{"d_model": 192, "attn_scale": 0.177, "weight_decay": 0.0, "lr_head": 0.00792, "schedule": "wsd", "decay_fraction": 0.779, "seq_len": 256}
Each number is 128 + 24 x the weight over the matrix's rms, rounded and kept within 0 to 255. Layers, rows and columns count from 0. Numbers have three digits each.

# up: layer 12 MLP up, 768x192, rms 0.238, rows 311-439, columns 96-143
# down: layer 12 MLP down (transposed), 768x192, rms 0.245, rows 311-438, columns 96-143
up311:115145122105123152108130096131120096167111118087157128141124112128104107076143109162120168140156128134110185161105126127104140153123145124128155
down311:134116126155124112149120115115153158219108129125138135168116150134152131117131125099121090131088105099149125113115127140137149136129132110108107
up312:106140133193163100130116141136147139130118132111161108145114104099101143152121117094105115119112131123107161117102136087101127166158133126094155
down312:146133141155112126123115123093086157115105145109110162117153151069073112194116143118164163120124113135136110151140149120160134105152123121130128
up313:106085175086177113117147112071137145112128105115170111150150154143146123136073165116217107145088094144138148122146143092117109110125098114130122
down313:127126150169153151159131104151095123135124130155077163081136137104114141143148078128111125109138112100160093132132059163136132129124116151129145
up314:111151104136100110099145135091124115186126139138120154091105128170157159155144115146076090151140112135122116073104123125148108103214084144110099
down314:141081115136125128123138155107116105111137123098146127135093175119117140119173139124134146156097151106130071138125119127108130135145113109136108
up315:139153144136088138175139113145114152103117124123120112141134113152150112079111129117150127123144099145092148127111108102143098106135151113129083
down315:082130121160146132119126152142161095123145109136133143090143122090113142139135121134117136127076137104156178110155146142116134121120135122137103
up316:144121111110159140151161097078164148138108159140134083098105135132142084153153132122150076107142167151127161107076153084139120152099116124115151
down316:135131158108090101146121127089104115078131120155108134114107152107134092081158127093149143097121156101137154107146193133156125171173162114113154
up317:134156122110094128150092119146109125145141120132154158168117091141147131130118145101088147135124101131128166126099105112126124083148099103116137
down317:118135134148153100095117135119128134099148071134164154115130074086117128137143112151139131096121126141128107115116137115117145105146125103106081
up318:136125144114086105153156114113099148122161137152172155153094130115142082119139172144112150133121145151146091081135174092112085129143094126100138
down318:150160149148121100102141139087136115132060114152094142142157153133127177138135118134128132131129119155162100123088129155085168121130132160140157
up319:147109100147134111122096115117181145103135164112109140114160116121101101130150099103128121126103120149159115138131149095152130097124089115131166
down319:137106095119130156123119134147132107145130112093147143110129120144104117133132142143135091117119151154113126122136153140149106136141123154152169
up320:133137137112141070103136150107143133130114135138106109158078138103094118133116148130077120109132161108126073104163173121095143148133143119078145
down320:118131120137160138121103139128100126115131121125129107121142132097101138106156114128101076107131143121130121124113126123100129111147103105107130
up321:134134120125143159152100174151105127119149082050170160148113111094118152109103147090106136163144102152120132135088133120119141102154082150098104
down321:134103137095085143120145146104126085104133143148131087105130135083129107115111123148124106093100132093133144151166154111084076121133117110165141
up322:115106146135116114102135152116145109152130153132128115151137147153107156139140101134145129127137125114106184105175139111160124100131152141141136
down322:122121160148128146133118133156165137194100108157122104118157105113142100117178145130172171081105175108174119119114127128180162098170126135161143
up323:103092127133144103140110122108119133173143107133083142097103123134142136078157165142139147125107123142179189113101117115125149139129101113179115
down323:156084108146132151116090146070147110145144085065094109127108146131109132176108086108132088128175150121138107094088175131131142130142117129178119
up324:085113120170103097162145138095163148138146126119160155147090099134117124107134121156171115111148119145127123116064110113071097104125134097122116
down324:121125099116130120129115137111106109154086105118151135125150129124133169124138134118129133133179141161090145141170136171105134149119126142145117
up325:155165119091088131117116135143130057142139149156111145147093155124153141121143126117149150132139128128141135096142116125135114143171168152159072
down325:126145098109102146120158167105101145115124071153116137130164113147115151097148115158159135140124149138146140140126117148109143137187125136085160
up326:150136180109133109129117120125121116134128152159142137184156135121131110116063121133113125138143105063150100110142136123136085126164108068113134
down326:137117145068129124125145077122120149094106124132109122120132104115110111119100122118115128142124146128163124122096153152139124080115109127118140
up327:112110127107079106172111145106190138104136165118118145133119077114151142099130132138144154151142105147094162122120138119120107148145146158136090
down327:125131114111153086134105145169151108103182138089110097116122097122129076121116138119157141148142135116129160141166120066158168116132122100146142
up328:143134138134086134095124147109092088170185177127124111160103141122095118133118109141174122149132087100102101153155126161132144150159125097101137
down328:146134123175134126132118133081133116155097135154122109114132132121102139132096111140153183128105147062126130140142163135147153083113147137179136
up329:102154149163144138147187116135152117167089118106130125100132133147119146138168132182151131125116137117092129158159143128076150096153107132104160
down329:112136174139161194119107091111095158200101101146139123097155145062115095151100143176167140175131151112112171098136182123092144122097175150150160
up330:089123133112113106121094123147192125144154098103118135120104127136162123141152128153112101183117124152108162129132136125125172134149142134147126
down330:082140109147127091113137123135156147133129185154126139108111127161146158121128134133150136180124137125134133168132097093146112128143137123093108
up331:073113147120095121086133143113167159141125111091098128142104086177126154154145123152138136113143106117108142121095163113129129113173120100153089
down331:099182125157115204150110137144115153113151144110162102144158090144139108152107130137118121139123172162116109084114113112127122112156139119125180
up332:151123149100138105166134145096112177114093113121188158140151049124164098119102111125147121120135136113128104119162104139162156108111116113113135
down332:144153129128158127183126121119127162143135086144159116138115159126143126128099127148120085174086111155136138142128117108167144121132132107127081
up333:126124149139106135143159094148137197147123123145075129093128090135113154135117130118149156144115105099081131114103156144153150108148146106158081
down333:098113112132153134115142121134109115075111108130119143102115111125149116116128088142128159103153153135149172178119144077134147122136141153162102
up334:094162139122133106134127146175122130130134133072141146164144118132147120106092125135132154095130141130128142124100136122117100104163100112133096
down334:144143158139153158116110109148134112101143113099103148105121101155146139139114132117080098116134145152067087131125078124133117141171156181105101
up335:108107123141098112134135136137144146129109146176118116167121104112088155160097161101124145106141113097116125122123113122136118145122118102142098
down335:149133101135142104110157146155135091159138113127102131105124136132171146133148107140088105099170143153101141175149153086112138163125120108101126
up336:140158143159132057141141131108138130135125129123116103135154159098126119144112118121115140136145127119101153143142076126139140160166103149120101
down336:126132088120135121145135107144088106119179114093118131079122116155127146162164125117171131116116107104090120129122119150152114115147123122102156
up337:109107142134122092128135104127179131092158168134162111173132123144098130160104135129154174124177130103089102108118131141168138141150090145152109
down337:133109100091088123140116171183144172148092167087107110120117099149134162123097082144131136083120136130145189171136128142172102159130067128141169
up338:191091130095140116138117153138129136114119160101160099144131092143130146090124132086155110175119153145104167102154126132117181119142088116149116
down338:135074125096131112119161190125126131157143144159163162149165082138128128115139135106155117148138098129138146122189118117142136108098139122116090
up339:168140098104130115137095120131126133173115141157090126114111148134151177138079156118154117117130132125120126109147097149107136138120123138134146
down339:089108149166103125100162147136137147097122099101105130146119130160135123118118137105142133120084116167135120138165103146135155164121154084174148
up340:115097155128139201137148134175123185099147118097135108139138105109088155112118089149150138165140093132154129097140154143109199141133113079141103
down340:144139168124148104129097117116127145121153135119106164094159122122156152117109149141099168123098126106074161163106131116098118104139166132123137
up341:131144111117118182103107143094133181123125150129108116135088126129082146115135147137141133179108121123113135154144147121112145093173143109130113
down341:136121157112118124147094141161110127150095158150076090128141118085110090142124154140151161130134175116115108100128129161156142107153148124143141
up342:111119136103114108161127157124141064138143089095137128148156134116145130121144099124176112133158132100147129114121160119128123153133125089105089
down342:118126194133114168122131123122113143143090148123149103137138124150139071090150138151103151103144126160123167126128095124130114146123208110129127
up343:184188121155135129127130121090130151152113140122133114120109113130150164128093121091135132127150085103102137111082080117123115130138098112150096
down343:166108112129088118137145075111124144106094157127175109123152125093153106125131102126142113116158128138135153183134097159104145152056121131115116
up344:135116146144154135128141116124137131166134106167120143136123105141105149139113148144138112164152139151113082121124113130129147109134081116114127
down344:130151142083141103146141131114136185189128109120162129170118135117113096140112108122176114098128147148144127148146114109117116130124130099114132
up345:125148160145107118127128147132105168129131147125095124169113072104099129115135106143137122123142113139142091143094125115104123128113143164126101
down345:146157141087087116127120122144141126162128116106118130082143150108113120112138146113148113122095124127133124141126124135134132111107099115110106
up346:113171141144097136110146130149118161120122105121150123132163118059118066145096115118106098085081112110113112082147127127138153150194127112111142
down346:129124134123116180149143120129129106145156168125133208126116167157083177116119176141163095164130111185137098139142089167116156148137113146151136
up347:176102141158085133118128134096164134112123113058146131170129116123138154108138110130159161113117142158136120128141099117098128112133152125105115
down347:108155120100141134116147108140133103121158119128117106098087140105141084119172160132130121119132077135139144142108148126115102107139162119160115
up348:182106110092116142152100135149097137147113114108109095138116133167107136165152164127099103180117147148124121162111136157121150098146115128131147
down348:112143155148090130138089128135152127120119145116146136154115131123101129142110152134136140150129145109158099120161118116124116136116116134154114
up349:157128111098076121144143125128143123121130157133143154118097121123179142097146158121162143117096090132184094149127138085126168101129074131077126
down349:117132137130100149093128120158151142097133124140158115151112096111124112113111120162147121114123091116128167097137095169155112146095086093137143
up350:145118167117185126151151144076151101119142107129126128120158168116116086145101160100133113149119132116175118101137098149089167100127135139092162
down350:149118122180122119171137102113168142138135114131150129140106093139143127148124111171092162113117130087109081128141096091138088127081139119141144
up351:125163153091133134145119165127145123141128108113120142155119169092115128146104096133117073150146140112128117096113142128125121123107158120088161
down351:157114141118142141130144159131129122122151132118128147148120120095073129152106146073098127103079079085137107075132153125141135091095185087136124
up352:118116121051150168108160127143178139137116142117167154101145120124115140139128126133141113121132104092123168128138126126129143110131103162133116
down352:139147123166112105120085128101108102106108126102175114105150122127114119149140146101163171112143121135093157196123146091111147120140134123107117
up353:108122164153137142123174102124141105130149100127140118125108093093146168175211115183112122146126109124114140076106144106134117119122094143187148
down353:155088082132110131120120131088129090127091122132129114138143114159131149124125099118118151054088130084115125122123103140123135131162148112127134
up354:168131170102148150107092116135150154114153144089094156126119155146137165085172156091168131095083087141100129151109122129112119128120120082156128
down354:158146162145133146091125138151106132122121116148167126148105126093098115129126148123098112096143154112116098179142108129106137085149101111116088
up355:106111144142127108161083163118076097121139109117126112103130107118136127111112075140134115148134135110100093115106142125110148158126098124137067
down355:111140140121115117153154136112103116105110105128117138135144145138144132117092170164127114100156091096089114123160137141179132148112141112077149
up356:139126101137111075113111138089137134135106131110154117136130109130181102154169114134150152133130101118164134114163110114160170119122129143123132
down356:135131147099134158115141121102112153060166082112170116136120164105118136136113137158148118124160093097091092133134130138121110078131143125115190
up357:121113161085173154156149145137173097136163117115130112126139118118111113117172164104168157125099116143126123111186117133130109154099114106166131
down357:101145094104145120165128141131135153142116132148151145122112167132148130111104123112145168136082125104119106173115141153098105149165143095119152
up358:157185108157120112074097091118096102143130128203109145124139144140134125107087128105113160100146104158146128160141101096121155136175131079085125
down358:100112072096094145119098144160152140104151149131125095160117149104122137113108145177159158104174140130137097129150154096101137123115161129164161
up359:124103171099118120108143125111132120139145113131088134145112140107129135163179156090120196123124123124191175088142086095110157132110127137130120
down359:123137097107129123131166125129131106129147130136093088128140168102120121130142147122133123113107190148128137158177170120143132089111118118145150
up360:134138160138140105107166122142115112129146152135131096165130162119149126161153124190149146151131119118130141066154095150111137117127113121106076
down360:150159142160125160154124086122101139183131117128125134146121115141127153099164150090115140167170102119137147099120103160162099145100129085122112
up361:163103129140096115084093119131115127156112138140099108147105114113122130146102094137126129127133153184142112123118160079125128100172091133091157
down361:120150129142127155126146137150142137138158136112123098114176128151148089095133137143155111140119119101098184141138109120121118127101106167114132
up362:103162154130156136120132111155145164107137112122122125113098117101121131104144133106118127114080090105131115158144136095115111148168086111184104
down362:140115122135143086157143103162126098134132149092149111090132131108132111123141123131096133139126131148125201125186149126125179153092094125115139
up363:110109137158108111162161123097135127110178134105094129144129146159111103133173127093126135089167131148109097146103119107152150153131146121127087
down363:156129141111092106107106112136121127105136145154137119151125132122156116080111098145133144105158124122147141116105157131135108120148105163081105
up364:154164169130107114135127148079093146110111152182100097142137077122135148102132088116116154157155094081159141167114154119146125124112163094124098
down364:132069149136128174136115139123142113145146121150126107117137110133148119173066107106117157184182126056091120149122138146210147123125125103099135
up365:141147112121139133121153135129139127158113084133097179113131131115146158093105172125136155115120121172142116117129086125122140131149138089118150
down365:168151122112135116172124157142102088077154102132135146129171211094147103113120137107130120086153128140168117141123159123135151134125118113153113
up366:109126093126108111149123137119172122141107107133141114156100115132102137098121177131107161157131145126163129108128125138142121099087109113119075
down366:108128129117112126129094119068125107125144142099148121135162148123128107176167113122116160137138168132113135126127128111149147135122149136155131
up367:184105096090149162141130125107163160127125154123137153114131130118105108161094145124094146118073136126125141079118147163151123100099122130099120
down367:159140125162151124149128096132142095109163131120090136118176171127122170131160108130117112112152129118143177138112077141100155159130128120164099
up368:149092100148128156130123164133116147145091170147084151149165151139113123159118149091088097125115103097145151144125134113120114097103130120164115
down368:070117093138130076116102090122117108094085117167152139123139161151153120206134102114105183132082124121115145141118162154092148084116164107118114
up369:124104088078125120162146106134125143152132136156143109120156170164121139119157079166123143144102099133090133134117140172110110157144127155125121
down369:115150100121123120155141098180108100130153136094114114115140191109136081126134113126082118147108088135120163175119148142101129156137113130123152
up370:123074125104132089136129191123131115106139126114094098073131145105155134145122110108126112150156122158085121103109087146149102129133127125136097
down370:128141141083090117105095088138157102150079120153139162148145165123175087156154168098097132117129145148121094100126175143137125120161138102131136
up371:105105149148105125130115152090091130128120104160156096138151141119117114157142141142130136134127096107139123129118089162129113121031108157121160
down371:078102131075094128074125113152146159078094101115143097142119172148070084130098120094109121169121110127148085105119120120126157131117148117143183
up372:148124163135129089120108101078149156110157121141174101112133139077104171134148128169129117116128148107125144133065156127083104137153127147121099
down372:142129138124104088143123136121152127153148142099191106139080114161123103120142186124131179134096127137091145114122113106146126116103141166137116
up373:143120145146127144152139109053126138102147166134165124145103097116137107119128120114140141146113115085122104113158155146071148147133112123120077
down373:130115090136126136140121075112122102129127172170169158134116126121106114076152151131138134126135098136135142210119074081081137164183112154155114
up374:115139101121136129117148135103107176120099127168113120167156152114120136170167149148104126124137139131131101098105146126142110143181104130132106
down374:117107118142116119107142181115135138130146084113106127197176121161158117131126135128093137104148140163163110153110103131111117142137146126125129
up375:079133079109118180125133109102099108180109169124132147124141189088124101093139124092129097122065120151111110132126154097104134153144102153122165
down375:110109129155124117129093163135159117146152111117140158145138067141128126094118113113140135131117082109119116101131115157158161140131174134132155
up376:139081103088137124116148139142111164154134052176154140163137097152131149115123138123116120125172169135126140152122130117118137115167129116095145
down376:113133145119169158160119123090135144098126121133109138149104153112113099123092100164121112150118134102105125141134133142119155140134120129133145
up377:099113127140138167153115121084089139142160066135132138131126146165112140095163159072143092158149124137138110130119116127117152154121120142128126
down377:117121114085125154125143125133136112169126151175142125099102144108135110142136108161143133121108130135140122093115147126109118114088106152137133
up378:147132139154149147130141120142125160114137120129123152158137124096118099154088093135122124133168155128135164069118099119167163141098122134148077
down378:174100144115100135108152157124113112133122144086130095130162120121159114130109118109136107126160148107118122152161135118120070136139123089180070
up379:118139099129142117145187117150135094145127088131141136152175158088119123104104142119122148136140098128148119127179116073056135108141143102162138
down379:073140128060132115156140124142128068160118083149106108068141144143153105098118140098144149116117110193133138084144089097128124104170169111143096
up380:131119149144143134090115145104109172121131066130132120124167157106158124121134131104158133130162148154172146119165082127104131133121156146121113
down380:152124110089126136125083159141121139156162149133138100122139099113133128117126147102108096145157142108104135117136121158118127102124114152125128
up381:088155149136157129145120127084163127156157138158115121103158119123123116137120144122203135138166144125150103124131169107105171101147134142159094
down381:118105129146129117129094164112137102123133155113105124124104133112118129108143102147105110135111139144138129134140115121111103112137100143108149
up382:156170133127136116167130167128127160083110130109143139125133113130138087134127107106096070112131100170138091137098122088111116130097117148150151
down382:113112108139145121129120158130115116150088103132117101128108124119146110119135174141124112087164166137086105118120164137142112112109101130151139
up383:127086119125174129143119105125120124119126148127095123143139144114181114101131145103116112119167108139114099135122120142138098101155133140147134
down383:143148099095111139100129135166135140129136094139134149142134115121157120127141140101159112126134170105168126128169128131140130136168145092095128
up384:129102156127145165110144120122141147132094132134118163142110080082123113135166103155130120120123125123118146146123127145126130118161117157127154
down384:125090148152152113174115137180099088103124164132119141132165131157109139137153099097094136114151099106134087112091099147128099112150144152128130
up385:108074128099147153101110158088114113137154127092087115127066148167134173074118180113105103097144112112118123068118113130180117124191144142130205
down385:123073096122103201097148110089112133099170171031137082099126154074189139112138109145090099067066100167109112123103112147118129165129134141137140
up386:075112068133131133145159138127135147151118125129160124141084110139101165159130140107106114100175142124130128132154135139150145124143130117164107
down386:140118110101155122040119079108130125126141130113120122104137124137118174119121169170132086135116113126138151122137098116136133103120131125170110
up387:150155104114147124141131166146111144105115157126107121144143133092131143131112090087163128136105127109128111128143089119111136130131093163134121
down387:102101171129123084156108122104122135119097115115135167144170127117106118093106115114164176174145130133101132132127135118154107145161143104101128
up388:129091094115108089140106116127114125126147128112143155112125138112138098134133151116136132138173086144139098094146088142129104118116105115102135
down388:138109140137120142189143087107092113101112147120129129131124134119094144151064103106145139143138136110126147105170104156071123145099150136168087
up389:158109129125133089095181184169137127124139137139147171107162139117119164161138132094107116126114120121145097133112139116115155155169173067171116
down389:152105160146134139098112130158121103123171133088156134155149125148120127119111167160104139128096149164136128141112087114118143151108101132123103
up390:129092126127131151136136122115113117138171112126159127107139137131156152153136142105101148109175110096159124160145147143144117142137087133159125
down390:129141164109131115087157124113083165101120139117128113153095113102105128109116133166130156132115141114120097139083133127156165112083152085082166
up391:080124142150112101148136109143130153144111131154147102138133139144124146180154129127148122162127103096119163106105128087149110196163151138126126
down391:115160110147118106139152158148113128099144122105143115171119096104112147084138067145112137102132127149143124087143104136123164151124154172151109
up392:152160163118124134159154147091135155133115120103080126126099169140106122125137104130155109115111101167121171089154159059130133089126133128105155
down392:141123125118101100126167132114132084094137134125099133144127129109141120144143166082137120134146148126146128113100119164126131118133134129117153
up393:130156127127131096131127158106124127160100151139120130150089116171153071111120137123103161138123083140141157157116125131120118080101137129122134
down393:127096103170125115128136127157101200107083119173161160121122127134170176131125134112108137090149139124097146125166095098150176129121160120125102
up394:148140148146150151121146138114084149137159126103101123154097123078153104134112114102112110134123120120157145100158123108108124163145131080134132
down394:177136141139115137172147064137119090148137158125170111090129155117130171124094195135129166127071167161105139158102118128113168115130125105101100
up395:113178157148102136117118125107103163103133188150084106136129116105123104117138079128094131130118094120121114084180106155164115123131126136137176
down395:127090098180131164122136125129128089140085170097108081139140152158131108155144117135117125109153137159147111136115118116151149123140158227108149
up396:166116151108132140172125164162117107146153097129132158117123112141118176082126181137116104117119124128122133140143130140110113098130112078157134
down396:122137155149139152091141104186127153103135138176107171117116179135175112130133145139136132107120140114141149140146090114115156126122151095175173
up397:127082146109134104090082110132185136163134101138125149139115160133129092110124124129130117134103121123089149150108138127133098099129123119120101
down397:116152106167125128112108128153087102140143151123123105117116104101107148097095111163119131141113098143141126124148132144120171099141116109132085
up398:111122124115081145135146129123118158124116106160127155129093089119162104158130117141100107151121131122165123108098095092101127155129075125134119
down398:144080133116073111094115168143134201158139090112123091123141123144124103144130131101130158147186084114112144118170093097193130144163132136160123
up399:136118112093127142130130134113153126152163121105114123138120083104181105120150151125149116123123116119103093113137132137172147135121134143111157
down399:094154086180086142165098117130148115115138121101121124137157123115106133105114079158098096138122140158137157131173150117110144134141152139150134
up400:143108159105096145089151152069177117104128117106129100141122136142108125144150132096130136120141105121093093143113105179119127145131137122154121
down400:089205146115142141106089092136132122151138095121129151096069074157104104117129097126135169114119097128102122105140136137078099213065150128168150
up401:172158119143140107113160099113138174108126122132119143107128131076120093142136090129109114126168123121183108126097153119173127092129142146169115
down401:139115113127106112089145166123083112120127123142088172161094105127138122123146144107165147140136106153108145110125075173108135151156141117114133
up402:159107157140150083135133147148112162107137146093126086124130146128117092112127120107080163092109115122136125166117133131111117145161127129129120
down402:128147154142124121170174094113108162106157110143154122117146115112078131146075119152150120147104123126171100114151143114124170102066134115159120
up403:184106133106099144130113140161139145147127098087129130164124156132112131112177139112124129115159132135142117127159097110105149123160102151149077
down403:163086128150136117163077143139165162096080101150158183149091141116149105108177115120134121114110119131086109114132179144141162140135116133131047
up404:099128120152123174135097102131145120137139115109112128118105117123105127121184114151124065148112133126143113110106157118133129102163123127164161
down404:121119133132116087108129142108118147120105128145134155129094115149152130122108128107098132119140109107072111120146096126163154160093153133106126
up405:128102112134140074106117154109148182117105167141102177121106127125105119166136096124101147156149154128133119099134131116158124138094105129149107
down405:124141155152127185159163124132111091162113061127119135117132138105116120130148112092112127134095128093133129092126171154137128127121139149111125
up406:163105109146138151152117098134150129148145126130115144165134124164058134138118124089159151134121117121126167095129116094104175154105130143115110
down406:115153105107095120117129114152169159103101131083162114133149117130133066101141137142112113115105118100153092160139098085174124122164147103133128
up407:110128158146123134149110104097106115098142129096126099177135106122135165157136105122098125133146065162107124156134128107118147126100134123130104
down407:138121064100120124139119123124130113121145092145145124063158062157155124096154110139100136097134167122101117157169108093103099122085130115129102
up408:149115152126199120071137139127138121123146151114143120122131129086106132147108120132129104114138171133127169111071152126101134105089147109134109
down408:176165123113131131165170051154077139133128105134122110121111132106139095143151163090117100131124131118117123124142155147183143123117144136157151
up409:158144166134134133153157098127129138101122107119133126120144120107107148137135120165170120124126166167140159116095114101122114120189099132169113
down409:116111107121121135087112103126153173136130125123148137130145124131181139099147099040157136149098154138148143117132140124087104136161102130122134
up410:120144147111150120154095110124133151127074193091120136117135134113163131109123161131121184149053096107163195125159127175107136146093102140128125
down410:149123153142182145153127102092098114077064096119129148159144186088121132144140141117128116070096133120171120130163130134153095151128122200154118
up411:122105097159101093126129144099141118145132164125086128158064133113082116117113147118142122112159120170156108107126136142147160096078104091123111
down411:146141105178144109150131126125090094131152144179149148110161108128159125109089113094139066144122108164136104173096129127159136064105121125119133
up412:149145156143118079138088119111142145126137121088172132134116109121127145104150145157149129160065108130140133131138167147136106110108128151161092
down412:106133114166134126142104135105073167146131142161115110117117179146133123144113154085122134151118142139127133108092130129140163072137134109109155
up413:109082120137109162092099105132148137127141119113114082157120118117123145145093121153163133141121113141150131124117163135144114175087134086101078
down413:111127140134107121132167151137149118157110092106151120178129108100138123103182116129099163109162148111180115103140132125084149085137140180128165
up414:092154129123124136147137136122117141133154112107136120126112100141104167112126091153182138126138150105140116102116153083096103127120060152092122
down414:117143124129164133134114111120103103166096151119115137117129088137129145117105151132130136152125103148120121154157114138149114126136119138125137
up415:146134086157108125114159129144115149123135112133128136149163086142150096141171140141102158103144105100107120118130136135107101142118114139097130
down415:115081146119148091135111133132144087134125125108114118091101143100140166105127147139119101150137087145074109131088108196151122146133146151128123
up416:152115146123126129083104120128122128164126165119082131119134156125190116186139166107118141099126127134122119155118114112160120119128120083106168
down416:184179105112109137139087076110059142134126154138167138115110125128124102092105128116098101137153175098130155167163091102142127160065067079119109
up417:136129119073126128109124211136169137104108080128092136139161141128148080143132150158134144114135102118165088131151102134107093120085138137126134
down417:132064104130138098100120132129180105126135155128106118118125116133121144130108143123131156116166152119099164107130124135094114090084168125148075
up418:115130174075103097152136178151097155135158125113150144145088133176169118131123148122145102103124120141162111119137099127105125133120098062179135
down418:119134141153139135104094085123126144160138104130120097134124084155106132105113132130161123180107144141106127120154113131107081153088104110136124
up419:123137147106140119174153131120112152105126074154121136100135129112124125123122122088102125129167138134104114131117097149139161115137120133138122
down419:115128131136122131157136120132133146153098106146089129128119169142144105153108177154119141186127148126159131155093121141122130121160145105103124
up420:128129178164135128104114150141140152118165134157197163141125162116112119139085130099133158144127105153147111132181133131182145114144122085148125
down420:140142071143127140159120086115140169105138146142157074087164160110115161150108146103127109119132130102098130103157114114130117146134159155119127
up421:103091134132106096149122115169138103157122082106100112164165120094102109098144098137115145123145067114132114140179110097094110106160125113166130
down421:086135150123130139121102129122127157153110144137158097126102097121120123098103117100133131127132114116082124138122122146103129139138118111112130
up422:154146111134148124098111132120126177147081108056112106138109147173178124117166125130087147145141176096142152119183132153125131114131138155121071
down422:077104141069127108155119106142143114183087131109109132149110151115122157121162149133112146168121158142126147080134101137144142124132103124136134
up423:148128107144145119200133104113134111116156159145126133103079154137147138090136142149127130136098119097132136112124130118145112133099122131124108
down423:095128129135121111161118148148109104130126141150130121121134162126157109109142126128085142141151120126137145103143145135128142146102182149095114
up424:138104117148129142151138180117129132160126139088130132149141094152123155127123107145118088072136107129187092136106096104127151100082112114152111
down424:129177136155147117143142114146146134073126121138099131084128153080123104146135096106069133126087110152119157085106146139111142158140157145159153
up425:162138133102122125104130109145134172126124090135158142160082101100142136114132107128138086138108130152138168146131137136114127113132159115098173
down425:117139106126146128121121106159104129115111090168128112147095117106128092128103135124101112095117152123158122115176133168093140112157211164166134
up426:084158132133087117167105172104128148109113118113137167142144079145147132149095129145098130148132106158136102150171175125123131104124124125153122
down426:133114056166127139128110111101107113131128130141140121152133082128161160127115126142166120137162097087118089136098119146108093106126136144136129
up427:147076106124169102079132112140147130097146141138119121139119113095107143113111156102164127146111167128147116159112093100118125139111132130166170
down427:124115114147136154165145134141143133131121148141123131110152123144127108152157115115090158130117125134137156115115145124113083127167131142106144
up428:111158130114150095099139104130152091124118112088133123143146138115085111175078149110154134144135102140144136087090132155095125124101102118045158
down428:143152070125078120144149112109117138109134154137124147158116149162123136170158181145144146129166142134127098116129104153132149113136114134105134
up429:124143096144121118167156155137144114148125152131115106098119153133095132158101113165113136107157131159126111146131110119120122153131155160136126
down429:184095129117125121122168129151101123164145118142163142088166155110124098159129088132113124167122125145107135133104073122140165147115140093133091
up430:126137117134110128121149142158103145134113113101167150110147120113157142147105113136104145113124134132138124110124118121125123131127139138142116
down430:113135125110095131103127162154120115146113166139122068094184109114135103157117142118126128153123174107090088123147110153105141132152132147096172
up431:101163071108140160120152097129121152113135145159171121113118095112145084124087113134134109145103118116089125100113123135147151114126124131121128
down431:155080144160086145163119116120142106120131155132126132172070118132099142133164120144163137124169124134172150111159172120122128165119132130115181
up432:154143102130180121119120137156127134147140137123155132174072099137158135096131133154100092134144121106120143137152117078137138112093146127156116
down432:151189102116109124147142145173105136086128142091156150141162156146091142131157153136068134104125114160160090132112090141159131102176140106072103
up433:177153139084140133145146170111142119145155123083117081093122150111158142127123135097160125108162126154099168129145148161117094128101124154099063
down433:131123158181133108092144143138154105108130133101154093140158118107132139115093149111133094118153099168131144116122141095147156123126107135172108
up434:097124171114135107093134109132144108116106133099158151185132125149119109113143112120111124124153147142136089123146114148111183156152107113119065
down434:115105117131106145117120140152154135148103108137143142158192124120129110145108111123133116159144151117135146139104122093108163110092126163123116
up435:125102131095105095152108176106119126120172130165106096132108124141131115134140173140148138143123145130163113111102116190107081179167134107167141
down435:137101158118110126096154108129096151100103123116174139107170127166133124148125156086111155142096069109109146168151158102156181125118139114108169
up436:142116130135159178160133159141139138136159163156152097130116143127122120098144148106152127111154106111121104144130127150142074113113117157107146
down436:120138109128164093084152115130095105067086153116149126117129160147119110153170141130095092113123069128125087138146119169145111101149124096134117
up437:147107084132113105145144112113140113153148125113145140145073143127145124133142118094148159088145147118134109085138104132069178125141131124163139
down437:107121151146086122138130103117125128101128138115153083154154084152129169111125095113092157123145121143132142120106132107152122110100144172109135
up438:129122100118118141107118088143162135161103110184105113129108135100128123117129125114158084105129141124125156118096109138072118141118155117139148
down438:115143113155121112132124166142118144096078171072096162144161110105097125126196132195078117178127152147083123143141142117133125137108153118125117
up439:113088151142170113093118141117136133123135113118105095138136147134161149101122140119151114147068116118150140106145130139125157127141133125168168